Weights of a small transformer language model.
Training: a variant of Adam for these matrices, 140M tokens.
Each number is 128 + 32 x the weight over its row's rms, rounded and kept within 0 to 255. Layers, rows and columns count from 0. Numbers have three digits each. The size before them is the row's rms in percent of the matrix's.

# layer 12 MLP down (transposed), 256x96, rms 0.181, rows 110-203, columns 48-95
100:148196094114092135116133147160097148107208109098108128183128113084057109114149125180174167130130129074131134129156072123138132138175122175141169
099:138168104065144111084116134132120104165094099164158127154124084139175129211100142137131134123197152139137161189131158101152147137129131168084091
105:197074120095164183182133177103077167170143050119139090112121166106155186112099153122160090143104127095120084080153046139115163119145141160172123
091:149132133147155167142087230114126109177128109165079110105113160088150143120104173124145060107061124139122080112205125124115143109119131118128139
098:161100107093164121151104127152170104153169108167108101129075157109169175178169148173111142112053183135123084094089114070127100137139174080089116
098:073133158125125135128132098206129113150136147134123178123107093177129139137127029144161113108173149099118114157069137123127076180098110150124113
098:079121119141134116160153083156138139080114167109138087150079144154137140121106138137109197073145079110192157191129105110074129111183122176099122
097:139089081179088195124089149122089137152119080137094158120110139091123070151096106120102144170141133137118140144124069166151144125116071126112143
091:131173108113119062159220123142120106099117140138170124138119095162161125106094126142099202064133111150207117128135085138129054152108118174131091
102:122145167154058119136138103181117116072131160138154097114139143136134174143080115096102130061165106120163164134111137175024182112135139152121147
103:175080103133149120096142107106176135158189106160116168149163121126112118122149101097169127156085144116114105073099072144153186133113128066179123
098:141114141167120104160151156194110172125124100083162162121122099129070049113109135092167187111135151132164147098081120157165140162130100161099149
099:133166106201085128090118139046105177145124167068172112119123095115153122109181139144130129127153162138120152151117166134111154129123133153106105
103:181131207127132070119093119151133162099155123118122126048170137154092088095090106078142152125136123105099104071145160165116149200146120119046136
102:091194134097121039168196125149139116147107177133093158143120168108101129104125109158108133088157099070102128105139155143137150102092160152097136
099:105162103116071115163087082197141113062092104145144156108059201154118132140176091112176118091146152129120177119119162100113090124106108124122169
107:171108145153076171094087147120146105132142113115080136085081135124140117108167181137153121114121079145103125163121109103080165035133076061119132
094:152097109157146196112096128031125188133094088088098137159110161109195112154156154149128132144171137102102099083143068150127121039167116055171091
111:096121136075166086124055165109137093161128135141119098169173196024141146104114136071118103108100087172091091069111151097121090120172081160109134
095:091165146074075082122145116141111104089098192110155136114136118168139090132117103112137200116089110077126150182167151110126086149156117157093095
106:115194128176132161102129164099124159096118096114149140154172055151125118114119134096194140119072124129166130105134138085105141176088146153076199
105:091100128155165128086140142108124157145129095131055088112133143134131175166150183095141070163076194146096136131129144107165135132159113076177155
104:182201108125128197092135115180129153124085140203117074111174106158213121061135170089137134156119131145099097176103149160140145125126163153105145
097:179121150121133094128134082226128124104163139137124087102084127095151081155112095084115125113112090138176166140064141121135120158182143125096184
093:131163166175135097103121096091064177134103113139146095107108094172055079151121158093108133147156085072165110112129137161132111129087102112127071
100:152155156184097121170124142157119179113148145146121161146139089096160154152144137108130155122157092143144162131096122142081146166143096113073143
101:165067138121107122138101136107158152113184070114128144124123136191129117211160119115131178133177104114174124146123094190087094084152044163130117
099:153097110201184144107126171124148133194068076119071140176118105127114117200146093087173103162140101155107063110114141149146153146147124073176132
100:138155121120076066091112110147127161094109135120170191119153121114114113143085085067156167175081114136148159104162173156131095156060081193091121
099:096175109097104142087129055192121178130150135084155150122096092138129106127145135117161163150154132148159172099118103105135130214127173144115119
088:132146088168140146170103163080143109167147100174085165118158159148176214154119104119154111134132097137042089102081145108088154073115157097149156
102:039084108126123151111119142121091128142165099143145087114129166118108137113178149088134122110070173136080106144158127148127102154102067174090168
102:138152094127119092164125104134146118101191152143140081160118145117114143095200135156133191135193102067123154134180175093150133081189085139097019
099:149111137135085128129206163172137177158127121124143113169119121168121122071125118137140106177135142123130125124165139097151122120106161170148154
105:154101167138129099108185172164062159171125143140116089137163198097091088173188134167141142116132125135175118140117123115136168149178151113104091
100:107187169099113127146114124154094128125081172155109167143152084121169152102131106152111175160123111074113146117176136123082120140124200142123132
097:126197185087145131178156099138119160129102103110081123096117213128155112174167100151080058139159206107148147119119180135110138117154173063091140
105:162150179099119131169102137149088122064097133124190091071132068143134049136137113145142137108121082120135118213116164163096116089146158154109112
104:139152144116110104121155126123099180134176145127158139133107164096070149157133105086133147109143160152158083157152137091050112142114143129102145
110:193135146181130130159137162140132173141139091102158096141154148164172135104101148051142130071125119173116076137092117142162115156118115068165197
092:135156160133159126153150072154109132069095146142115121086166073169155093118095129147160140149196072115186159085115128154146115088183167145091132
102:177118122124088180163081154108161087089092085137082105122168195124204116133126160128130149167107107161130064058130124153097119165118104112142177
097:130139134152095111149111150056094136138168141126145103173165163100172137205126126114137102103183108118149096089134165097115126115151149090180171
093:135112089168164130115157140118135111175188114149119099154176170120184126097122161146113074188107141137125093113089072133143125136099138108166135
095:116134141144100113141146103125188145101147111130080152085109135182150172144127137163091093119124192162150140089136192135093079125159111128109070
101:204123181148141076082108110126116161066153151139164110108186134175162113146103110104098152129156139081138198129106151138145123151114126116113114
093:118143164132172138140112141081144085157115139166090100138097116124168176144165128144122091156086105162085144125134134109078129039145147044096152
108:065181196163067131151132160141150131120108127113143097146135125154103103199134130059101161082130103145146119164127128137137124105142122148109119
088:139086096122123177124149142102138165148161113146124127170137157094203180121191125111155067187095091099103134121138131127087137118141156089145148
102:164159117087119146125147087185119076146121093132115137114119159103061140112135135123126091185088131118150152178163121082128152133122184128106166
103:152167162148126171145150125175096117125141064121127106169168075075128092125126092111166106134115197126137095166086179135105099111151194145150086
101:097158106131131140153168167170138162116145098110084162087147103177105098110128108148146195127116152127115120116135187125082103140108126106151140
109:082108129107117134079086153116074119108105070092136115158148095109130104112112108123169153140120108070159100129143056148105132094104139151176152
101:176139173126138128196113113175104092147159156104153083122108132155186130141136114079121146144176137171155042094128076142102125145068156104129157
096:082150133120118073063149111149092150044109178126147121141094177129085121100116183173111174125160116111172178169155140095158113124077143114104089
108:141113131174089148180131112096081150109166173098164120137120150180174145119119099109151126143098189088084159147132179139130141097193131192131151
099:144120147157124131112124086080089078179183130113120154154085193104122126084166131142204106150163147145136129139121100131151105040115134155183133
107:187083140083093101106091122143124151118118092109078117118137168090128154113108148129131132178167120204108108202115072170138110185125147128152194
084:123132148101096096119141113158119138084119154090175089166103111132090049106089126148132180090141136134190157140153111160187096168133106192086105
112:092107084144142131073110105105071117127134115165181093134121162061120098145097147139037168140141166116191165112125158154123142069106188059115116
087:132124090152158157157134148109117099175126103174098156116173148109182200136156116132107091177122108101069104109082157097086140069142134036152156
095:192112099181145168112117152055208153158141109128079102097149172129183168153160241119181113186157178184097150103145140100140160091096148101159136
109:173089106110164139110160119045131159178147114113160164132133113113191127146119095128071090130148128144108132146118107141086118135116122085213121
101:163135151098162092194159120128114139142121118170128198113116119104155148100116120143121143125135185184081046114112098145157058146140124169136082
082:129132101136078105108175138137137124115157162105170097127111138117073093170154152117144097137128163119170144125179120177109049145139126158105159
083:139122118119079120069116085137111164127129125092166071185082145137055062087140144137121174127129118179170151151145077200182112133137093150094125
108:122149106214177122097219141128157130130157131087187133148157092103091099113103156122141136113109145108132117094158169152146150112114084150095095
107:133149120141137124122088126128109089085111128136151108109109187151142171118132150101141054104089158054129182219156163156094135171120113092156099
111:186160160117149182120114118142178159185184105142099192122140179128197108135142159106073056056113137106133153174131180140147107157166042138104130
092:130118099097140167173096185145113076145137131109141166068159157143132077184130124136058146147077173177085201146125124126140111099105155160199162
106:155171086127093089099091140162028132111129105107133146145156151125110074168127171104194054199129129122123125099122078112163158098129117123142152
110:115152171201138069136162128223152082126128144141112131144159116151140095125087136138130120162160153085143148099124110126174096158082155068113096
098:135076119145255114133166104087130092144102104138104133173138112103136173174121161177117150111098071118120118116129108083108137113158111176132149
104:143083110185150199120071110098107155129210135114141102103120163118134102126206146170194157147148124151119121070072121132143088146127091132114148
093:158123125110150132088076163144120097095172104094073184105122083136154115089109098137100171100150076136100139133068121105080109110111143144154156
108:075175177122144136148203137100096138097125144100144168103129190080134149145113147121084173124189136083152110132198152094116162155160134105168146
110:142181134128141187161130113158113111060111111161144138087112122196122175143109091169083162126096133097113075125061117104104133201138085149080091
091:090139183089099099097120074163103153144136193101164134121127102142115100129088076137115122097121133103187175164128142135136057148125124165104074
095:132183137136087127130199122116110143059081132155163112143098106131105144115106101141112110127119136117152152166093164121113065192124130183122091
102:151109096133150118125126093119143110091126153134186142170133114113082154195087146152165138112126115085095121105098095161039097142096162071085159
105:124127102081104061120133134129102112085085124208154172117121060084076099079148067184055153100130112143157135070126123127092086094125151139139094
106:110104091099090135159160127123106173197146098055205136162116074138117102138141131088135110121135131124131067143135172149121092159172167155149162
097:100166091135162101086089141067111122081126104129112157145144141134110180141144138167145116147116107153093120165125163136136107095100076101114191
088:147178104146181159120118163089141133176161086131090126148146092075147145177147166137157076118074137137056064120124149162111145040069115076129178
099:116129140095045160098125123186109083174081110139132151060152115148068107159153103111145185115113097130168145088126147123107134189134135174101120
100:090117136145125120115180102174071103141103166143130154128098088137086108152148095111160172138130128076091114147145115183148179168159190136136109
107:105091187106152053130122139194164152114136198124121078095166099086113129133145118086140201130113124142126095155158123131175077176170097128121074
099:118078164076121156148115170096147115154181087132174124133134168060141098089162170098146060145188135141118100146056187124159142101151133105181172
101:091081075151151116087123143081135150089202128180115093143075176127135135161113122092102170164126100135120115179167129171104120128154145093169185
100:131112051145162123104127046135098172136130148160084155100150132116126105158077152093083145103115177120103117090114113123140081167150176152118128
092:143120145167140141125108123071125154120187142146080110148085175115147124144209134125129116162083182154052107113140121117146109060110099107110123
100:152126151126142171038138160114128082143123106167197144167104087152151140092093180120135130154113134103204168127172154153134083126113131151137103
106:147145173107126148108129089166171196103101086074120139069108059109128070136119120160149120080124090172116126104090073143128125139151123183089131
098:106127142092153096132158100086131128187144090119150171144115142138151170168086134140083088097099123119165138135112119127114099123184101170130161
# layer 12 MLP gate, 256x96, rms 0.19, rows 111-204, columns 48-95
099:150125116207094138165126128119078112188117135111177163165160141163084090147162083137187121148087138168125152113143177148139091093142060133098121
101:139158133188090178151143154117132085109055146104102188149102136164084161092130068112054129059146180100142096154133142146165119163145100155121143
097:093188181101111158149106128084133124129131134072098146103132188100107147121108076090180175090156116133108092124153120151114111102191075147111130
096:163092102191154113171108183165094141164165130104120110155154096158094114105127155217112185096147111191097171101088128139135108165125139133102152
093:107151126133138122118115054104074097111134137127172150124134128129117155119195124177146117223183198117111113081167235214171121121150087109154116
096:126133172111127094137137191151174150112085157164117191076116128089117113089066087127163151087124152114129065147129158142087126107119092186100170
094:136096105203156140103141108162050163152092134139094089121116113085116140104138212119091117138128111146161137111135144146197128150138146132122133
094:121116136166161056092127155102083191113122100082138169180099077095161113084115160173104124103128145125150134166153171122138105125168107082136076
101:158185103128135130125131138157137161080132058107146120131097128052169124133154111126168179180168108110159102076120097140140128164163082154167122
103:159092097117113162123103146109094180064100156078145132228146165139111077118141141160162097146138082202165119103170090141144125084172115123113173
096:124152180113093074084154078134091095121138152136129106156137098117135160207168078107140128114161133160126129171171121151147144107123117164108124
101:118136205152147127127150081132112153150124098136135138125113057111102127098099103116196113130117107143117166155040060083119115189122123128117183
101:129120106060144125186100059109106148158133155167115117181117129142152128132103142117190182098105059143148101213104095119171168097124128160136091
104:117167107117164069127140083124135100161118111094158136135113089120089094164140106174089161128066139110119146134151132148124110157102131096166041
107:136149119158117129099155115145060096123113079159186140140140108114149195121146164116149104156117121125088102156085168104116121090192092124152123
103:102182109100096090181082135177093155149137153116143163186073116069096092194105142158119096109141151137097139109112090174094118147137062125117134
097:155091130109094125105185096111148135125157126161063103175124173202113067142118154139135136112134041161087109134158048126070172077135164158150071
107:117138130204120132105196066139129137112168100083121081189120127136095114127126139144184081188155109157105130093102124164155093095112120132157104
098:192069131151149128183130141115125133186170017157148144128141165137094079074128195092130132108134078134134133113090117158157131138102090148165142
102:165155100180181120174176038130164156152141092110152086136123038098104064123127122160151108141100078110164140070130118129163149201098127151096135
104:156124114139106136171139216121127120147115179109178119151149146115137102138118123112165163049160116160151137122168066161171086070109085196056150
102:105100156061149168093177132114111120099130113163160057107151105039147112132149196103156163139121139106118133126178129142168173150099156171097134
093:058101126113105094145212124164149157114108197093098127133166140075098159152152192100091135101069142156121145175082111132106085149106171132061204
093:137108213072109111104108138069111110100162136130081163140135081098167134129107145114076134074145138089158138139139114087091123149137150106143118
102:132071174102162156083177109223133113118114116089145028149110151114145120114104147129158102119124159149115106175194157140146110136146123133165164
103:160194073094150123086128120136106145163100180117175142179102155133106099136078092154164098124116106212106119122137108169105072128171109115133140
101:151109131176140151113117084122045182156131109119104102175126136094121109098183209138188096158099141151121102112109061151154094092159104158120100
097:163086087112186144115125136083077155088161172136127109197096163141152097135201165143171105105101074148128115136175100100117132138174112139139180
096:167130097098170093105117065102091121142152088154126124186104101122139105172094132141156124096113157156163083128157128157154106089081134132142168
091:125123136174168109158143098135082127121137114078102092138164126105072110166081088112086155128029132159126099073167093155164080155075098110104102
096:123047127110147089132121102113101088088148148081151153134111107120127107167123145126126120139168108104149112133192134136136102106155110118188116
098:180070114091138094123189177168145163039112118089125120136130094153136051179120070117177137177092161161145147178134086159157115138165106124140134
101:095115119083151141160118162111107133132152137189167149106159068180131126127176121096184139102134136124119118156099175139158127105125121140163118
101:152149084107068103159102165139092112130155142140177125150095150111102113150221113191144168126197125098124129098188119132106113151176068127124139
096:190113120174140122096133125115134165161134125171122098159104022084084126171134175133105140113153168153111106087086034209113129095120085123174124
091:140143127127092108108112094181092167205115130115161161166144093112066154089079094161072082179128174125131061102079098194136142146134081166117116
102:155147111124180138081148104155135109176168164114127084114088132154128120129094153117092087184100096141183120189154109162183134123101149128162159
101:185176151144137152133164121108113193090129169067161086166188122128126147102195091190179127177112152145119159104130150119151131148133166149140061
102:124120128133152125094194069112113157142122115145148073188121147075066126123132139144136124144078181160122124139093059148156134129142123108138115
093:131114114102183109105117088171092146108181187112119115136159113143089140112155192169146151104059160090117116143119135127153126139205189101184137
102:091120087128131156192116040110131105034087119108102137120139158127140105086114127110151196119101153102108097123114150099125114136117070133136125
096:149121096128151117133154093081147151039120169064114100160153118137104063105092198127155107112135159168133146120208119172088144127154140103143181
102:173091108173135163096106156130177097159150086052143155152111143180088149173135176057151118102145108120174115120154035122094095111086119135111096
095:127124132068096116119144105116106164109172122150119080157137090188108109059184120130119071180110177162104108104119089130137081128129151113179129
104:065140155183099103179136147074148099103171107122148078103117131132103096129173157126147124112142112114118196071185135159219100176116043127133134
102:155133192127126125149115160195162099101120112098116132183090133108066132130125086094067107121109160143182168094166130150190087118135122134135135
103:129099072183147076122123157155179167089122143098108139119084132159121103066122146172142075142184141149113187112139166193186089094163155136089098
095:130087179137144118075130143181040191126142093160140126164133152141127099091125146103090104105156100139150117164110048112125128086172180116144169
096:131111096132126105068184061121140073144117124137111142129142108178067117137167128120176140173084151134168095115154065119123140130103148118132074
102:166095085077116112133119133184155118125072121114106145130093183124144133095119094239107147121143156148139138120102137144141116145198133116131181
102:158157198063062131126078136152096126147101140135149176132130101135097152081158119121168161070139065135148139139102079131122184097129141169070158
105:165088108122142092122127144160137162162129136118102145226069104141135061145077089131095113092095113220117167176096079111111108145161140124131093
103:175116078131153106094202090107134156083099134137136088129160100131089135168147148173128137163087140135116114111149153176164106105150110097177085
099:124091092070106104186151153102168158110123147117155125165124192114085100178185125125165123110081070123124107210195125160112076095139089084169176
103:149074146176136126153138145119104162134157141115167100196125140083051115132139127107154118175111145170190130096142048158107123145069070193138140
096:165123059119178146104121077161056117145139141119111168163153129114097076124124133075153131131078120173152123117128092084159152146116160165105156
100:065127190103101072112117147120105119101115175122160142154132114143120118100122103155142073141135130115109093115082177140123115079109146113116109
085:170090111154133201187127192077058134159193094158157094173136176081101123173134101118168093117173099132116108088124052125165150103109063141193152
111:151179148138164136173165072127155144127136144078141086106126050155077122081120126081169137139074081194111110100088129131173098122129138129086107
080:137086147133156141112089183178136120169089075114069125149106172077138118158067145072123168120106098143147146170092055165158141121060111154149070
104:129114109090087077113150131144095116110149130140175172155160051158102128128143096160092109141124135181095131120155132131123058134109077094101080
103:093133173137074075119099168173140106088060161176095173155110085088075128130110106145101112102111161161123172122125174134128088156133120149089104
104:102154077132097058140157169176117133089150100050144107165103116125084120094132119179085133129098124161129217104135129130101110101139121102136107
090:180110107089099179150081155123123136121199062144110139152165115124126080104088129134170160134155088100139121103120110127148147179123117188128148
087:115108115099129119094115150110124096149130171092071118073141138118225108139100105106132071080161164094143098167139202174063110136107127127158077
109:218136114154116089086125134113067116157106098145168112159095092090125090150154156150096119151083154101160128042155093173140114140155067103134146
102:131080186114127155132086161130139113128071100101120099128091163084152114126183182155092148132167126126129139170104176116157126108159138146133118
103:137203126141143117166163143131141162144185083136130088125126089083123057131146171117181163118145097132143124092085126126182138146144109135075183
098:084144132163130132072127098179119075077169097176135074157096081121108166098165161128192087131156145150131101176137107112143148111158190164114185
108:085095100129126106129130148104120146083089195077147050139138169098156092148147097083135173160115151120159127149185097207114072157103083135063123
103:158101098062090169128127145127124141065199079201155146162140128160118105126157138163150129087135133168144182094154139129135173102108114084150133
099:150042066090168168087154065107104179153226119159104083133125134078120158159122179126176125140105188128114078162147096122144150140150152147132117
100:139168175074111096089149128153105097105055097057115164197114152161114141120068056110078135151137129151111145099180184126213098070112090134070134
098:175130164145107116123110146091195083160127077110139190103122077133155116147081109139094127098189111104111151125078136118130169077105080132130090
112:134134139106118122140111156094105146063099181121153151183096153063126089137149146089073120120059227136167199123167128150097102129138091147148115
106:181126108133107143127153090115136182154135093086133086171102077078161003120140101090144144149068091126194173080124144131156144142133109149135140
099:192081052113170113122114141135083149126157158133099128160156145161145105142107125146083133097124125200142098089065106120126063107117087107100173
100:098166128173093109142118153118116169170185106150136201087110075107154111078102171123165101085119067180110093115095147166132113125109114137082118
105:172084130110106108082127112124129165185146182224133110149109104110137090147173115166093088141137143084131116111129087161130156098132077158128107
107:107124162130112174208136131123092167093143169071130089099107133140140141108119174082207134124175047136121154181167124082111122160142122191095147
103:125160190159099124087147117137133157104183109090154093150103159133098110118170115163122109183113123174158164082128125167141097124158088095224140
099:150138089118131100089104107130110155160152103211160138079157143118155108133155132207134100143133038053148099130135103163187138148102108099157147
095:129103081095132131094158141073114135183175104114131089165114157061052143123128191161119128112158175147096122073062087171129155092104082146167091
099:116135151107099143141110132109075186152111110191164057157164172082145131163121170136104165156133048096120122184147125138163150113129164152170104
099:148180132147092080096123170129124123101083135080153164112123119139110050074187122122105099104138148149139115058137155096135073086149113140132065
108:151137110136149129121149059059112123133154118154091144201083116161138154117050127165139130072144132125126140090131098150101151186145174110146108
099:138153140050133132118112088133126098139175094143143105126069160084092109146138172084155109159110106089133157171069172185156168146105118114070148
102:125104107118150101114131126085130117151162122119136115164157167118090172127197124104102138128129054184136103133208100099126110176145116111135147
098:085194090139140127106141099120144137127143122148132182113110068118163148105182143171149162145135112116142062108138090153170133131082190138101153
097:128059086156128118156075127114087117136128113124182172148123134141163120064128115119171084168157133147155137148161115135169160081152119135144160
105:105124129139115115192137125166125148085118121115144166138111156161092194120134086146143120124134093092126119125117167106086084169142187147107134
118:107113128103106132127129129160073116080042169091141112152111163080109129120113063134013163086068176078148126149143096145107128134146095128161142
102:178138140122098085107138100178094125094123165145144163163151099160079079141090117095149110073061126118160160108113074193102105167059090161097140
099:094150129134131147130106152134172155099101089084123059155087105070177108157090129150113100100107151066138158061121126111099118158158062103154108
# layer 12 MLP up, 256x96, rms 0.198, rows 111-204, columns 48-95
091:169138159141125173106106184103159103129107148108139120172133159114156062128195070138146129187097155144082093142119138156149088126083104149174103
103:098051140109107145198120134150179136159123135098145121176127048085157074098104120140189129145083149100107188108153200138066113117159090129193158
099:140105097124162114108147093210100099147120085194108120113147078110147118167155116151069090169055106163143149105057107132139128149098184079168102
105:114092158089104139085118206158138094084095140125140167146117122114122121161087113105058134080101183147162113145178122151108143124155145160109103
097:103139176102101141144101060061076144115154125119147203129187123099111151073164087081098140151129191116060110131106168122084169092143080158176090
090:092155096111192086136101148139168122147165040128077144069124152109108074151137105137166130143098108125055098120179174097115110168108118133160149
095:101120137085126124132127109112145127065099179158076118113095103200206108167099124119196115120132097145180130111154135107097100111106122148140157
086:127119135184142085113136123153059166077108110111141077118152103122086162104090141178117080195123167178130181138143158118107114127178153096110123
099:150193118151151089124164108177154120126093091102100117090136142089144082147200127118151160187112116121150126076120152132194126141122081134144126
105:126177151064092074178117150093130063151147112181153114135134169057154179110178154094189145142107167100122132158134128183146132147143120094087136
103:128130173114108153121140114182148090117096130171158180150148120039133145121168118096150138119078107116161187141135102159163141122102088128140172
105:110086215102109130104124095131148097140135088124132169147135125140127142072172136085186074127156109157108186085112086128133169089136112165124152
101:136117122073184134137112083086184133179096177171099116121145128112144162144107101170141188142066130192122107206065146080117141116131157135131107
098:106127056095178136117127096097134096153183122142163111139157148121097166168143072111155115134078079151095139189190141121153125078091174098163076
100:165180144184185131133119189130099121133148179119147095137121105198118135160139121115152124127191149157093097099123161157185107126166075086170087
106:155172129131092060092177151091125165104132122135129116122153137157133111119193121111171099128129159040119111059141137078097159134156103144153102
098:117136099156156128118052166115111169089150127119142114087141090084108151141115113158120065102084168085137127099105198130116084126117101074105145
113:142055115070113137197133122096120158135090142111128140114121175136168113122120102112134129068101125117147153139119171065131170085157150086074129
092:167120117203133137186149117102139140157153038114162114063120184108111100100120192087110143181130137123124118151098105187141132147089110127173153
099:126212076157143180147116096112155150108118147064116071141161123136139074180147111100109146137135103114144108110166113122140168154074131130032144
107:114131180072055090137123126170125153107082146112169166116095109173119166106146153182073132108167086119139124125091166103106105114120185119111094
099:161127141102139097163132161127103171171153095136142107111108194153141067167085119129142050086108058188168121102123137101098101152119089103123085
088:118102126135123192149146180062171180106115107043117130153128173130102128137152117053141109085121121145129155132157087213142136064109137126140160
088:078147117113130084103132133167141134144155107095150121150141097123127093144130140177100143030091109122117134105130131140133128161125096119128146
098:143153089093142143165123105107144193144191143131078164161153115080096145081130192120176171173148156138099094179111168095125091103098162089156134
106:140156134165160135126092139114171160113188122108087121091153136075152108117119149105149127166145107120163122119132181107146152165114157121160128
103:080117064107123159170117140155238074137132140178118155101158145126162133170104115088148172130156079134116177148122154071094152156137159138127134
101:164075111119136103132128169110195171090195169155120113148145111172151102107142135112164121158135054116139104115139118125103117120120081120182184
090:208161152125092095089093121093138097155195094123091180139080072143136114073140192116142123139163139127162106127123149136144163134102126159094165
089:127116146053098141063154138112170121152138113180132133130068114131150129101182154124129106197190121112126154173070154093095178100160139116170172
095:119160123062130135149214096086164139177099151090148153124106134125169101158157071100093099126172124095160153094119168117134107142140176102055106
101:129082134107102130117206147173155167093094082120119148106162042186182066158007066107097162128108115133144173141070097142135135130117114127069133
095:131080089152174093139162034091140107150133152117107068130080149138148152170153190155128107142148080113096155150145142099125148131159116092160135
102:197176156107163101080112111143187111120123074155062124102084099097096135070124173134145123097108114192152141079127113139167098126179110147114144
088:153142143163149148109188122118099174202087101174098117155146099057120131171172182140093161144139138144076107079140171139096140155166125119180161
100:118159124134148167111113158120135137148131096156086114172147083088191167120096119108132152136088106155142042146104100146096128136081102180103141
101:163142155154150175154090106135154120135086139130089184166079132129143133119171103066093079156128138203140171129135112109116144095088136162137113
099:137141113170150100111137123126125174144123127132094174111126040110168121068074149183094052189060127081126106128052119145101181123121137096119154
109:165101067131089107149115159182118146118128139134137126104122068124145098150041098146083126156091161148129173159114107146059109172119137069168088
095:136157126061165116115151085126215153119159121152123130103151107170193084196133170122145107143123119143125162106100152106107138155150139115168166
107:169167097121191063136160123124119118186163137091148110122146081125119156121087167111194064124136110185101109125092102116135132086120201114098123
101:130130160062140116111115109135105113190145128178123202089095158150174144122140085150089112126219161077154125114122197110137107129159132105134081
098:129123143138109149164131089096106110092156141186127130100122162052051099100135107111135113107104146183110120147120194140099175127165069125161146
094:151142154132138130133103161075070097093183120128072164120104154169058147103143120118131095167087173155116101102127112181146103099169119134138130
104:071151212108108118129117175175153108107131069087110126131097144138113082130166101126151107130077126063092181143113138132145132177127135127121117
101:160197098165100140165132169037178164131146103103111097083150154155149141076136169130147167108175110163085063174128120111129151080101150143122130
109:094111121096072157205105178141112152150167123113135045168127114158147129137135150165103122093164084121089189137086138108096118110154149120169077
089:148106115147127169191108136088188139131137116129109082193165077065146137110061114150176159113098120098122113067189143160136118121090114178137125
098:169083150162134105146176145142187188119110116139109172147128073131135110116093128131174127064134097145116101080068129111113109103181111140145062
103:134116125101093112162118114097111132098189125160129098130130114122149135178126167178083101112143123115128162098105101114115160165114132121119158
097:107120111107139157106134100148150132185009152138141148129157072113136160136054113108147134122169097117105124120086145134074138121136160177112111
109:122174129085124132196119152204135074132166126143121130080153168134113115117134134134115099139205153103112102182136169116135096137177104116150112
100:156107142194124120152160159166106154124080181092138105143106039105073169077123142169088100171121162145135085135085163076107056143125172088118092
094:114102090051148108195146157121162189093139125084132150187106172095127133130168112105169142071096057138104117188137144117044096092159118077200155
107:091128189147108126103143080148098088143164125078163164092107077132092122087146096114171089208109132141133137103127113087107103175114104147177178
091:160178196091136166192122169099129146153094122119161174179076179151131146150135079136103150092151154105081153092140168133117124157181060088161153
106:114108179083092138151117130112150109182192135184130141165152148106150087136111133130143092125138050106113144185148155104097168101117157142155147
074:151088129164133190173122196091065153175161130175115104147129166105117134156155106121161084112195120128110108082126058115160148113111035123190160
107:153078088123165144170113154128139108191170112173133111158165114144155155145065170187136129141139101129105064126197131117132096091132080124126087
072:151129090125072125112162129068141132122166135123151099083130066121194117118160123173161098118137109088066076165142101084149131078169083162130137
080:079153130109140120134125125143114087120112117080178065080085163105107083124082120101134181182080092093187169123142128108147132167148157137077170
109:159113113086110161113130101078118112102144198130118107145169142191121159159209069143139155131151159076103149108144138101059098153201109114169134
103:107139124147105113051172080140121112111111138118065109117168118114151099114133115146117168123130145093168131082100115112112109144013158129143179
087:115147158168104171138114128166132159072116149146123194079125089177156132098138153117158171160151150080111119127083080095135137143093116139121111
084:145179092086118145182141177109133086114061184123086175076119129150126120146118080102108140021144085073138080185190165135165144146151131115076154
102:158104110048147130175134095101141125130148118054125160161129150100106099147121103050187163177116103103089189171087093134190130143173112147143143
103:204126086151186152172115147166137156178132105170134163114144081078136084165135148156105072102114094155177117054091149111130105185148124125149129
105:137088140073112100126166114116094158104120164089167064115170112140104111167122092115154119160147113079164134125135139104125092119091170076122114
093:125224188131139141174091122153134114107119069052139116168113103095093145074157083121118135121107165122141195140129135108164074186140088152116173
109:110138136156127156125152171111145123127168158162141123083119096166124120093092191158134153066135095151096147127140105025170139116106108164136115
106:171112172101098135166103184144172139102152150096140141106120170134136072169138137114178113074096164132173135070135172097113124104136174121103114
098:118137116173116098093085125069172135165159113202131164150112091169146133120169049157108103116172099128158135045099136132097110096130131129138121
112:187121109140114163175141128099137141101189128180156106104139161103129097125217132109163151089129190136175123116139050144114177136088132139137096
097:138093149189127110141149108095143139167052131120148133144116123104105126140133135109119076188111164138131116142118155134096113089145147089141110
111:185178142120083149156090163142146106146110163107190113155127127037052136114163160067130102117097144090144148081124095120187129150131106141125128
108:128089137133202130032140121070170150117083100086097116141083125120181072145200157087146101185117115143142120147151142101174146143131177113178121
089:195136041119191128136124139133111126136164136125082158134129111138137100175091112129062121102102138147126124076077124112056028132137082125104189
097:112172080116114112107111162165130157140124151051066113058150166079148086150121144083159129157072158221128070118159152099166087120109157118088083
103:093161118166099138135142107095137174143157109113127072077168137133175134091130078136132144145206052118069085175062112105134114169052107119168144
109:159058165202169168157118083115133193119147130072090087152106125168117116137125147081189129178138129150098120158165128104110139135187087109114180
110:112085083145145108084104094157111162100137138183135145100206103147165191066153142174177110151150155103115135142111150084097155115116197127124154
095:168094117124147085171150123180181055178133119129164118123094098147090130187137117163077123099159133139135112123143110146103126130126152117141131
082:133108169159101108147121104179106088075076099148138129128137101194163129143106101162137099169087079102165145175179165121122065154134151115073182
104:142062155102082183112136126146116209081128149211098147128158107166150151134162190164121135135122084179110163164088131103105121145120162127105102
106:145153138111034103132094168140147136082146145117159178121133150123142107145143054138095149080134144073131067071154106170135069076101099146112115
104:167151111108104158135137148099096140184089135159124182194078145112129168104142103130114178071131118135136118119124129090109150167184079105136171
104:128130154188107092141132128100107067096139149135115156114173109137110108159140029194045158157134137145143069082180131115093069145105174140078125
100:121175114138172063143170085099179093178177141115141102081098102108157084184077108153141184122104159085120132124165161144150073106168146083153109
099:138127132154133157126140177165193174065104115106145148123134121183145141059129077092185175161172165150106176217125117097130120116159106131137127
090:139169186136122141130167153141166183155161143145115151132116080139082108116136135117108141059126104098094111129059153155086098140093157133082083
102:137072107148155110157123068153047153146127106152110133154150157102082141124188126142118131123087202105121158103109069121125164146146113092163134
113:185094053153091126132111141128143165123097172162116078159115195108110198100169204152100135144107114115153112134161108126097095109153101137129101
106:152163096117121169167106145088182127147124145099076082171111150119136183100164084133151118122156094085083092121091143072066148152174156121157162
099:133146082116130165110122091165121112141115152146116044114166157154130134133187179131156108125120115092158148166191172122120141158084238138083157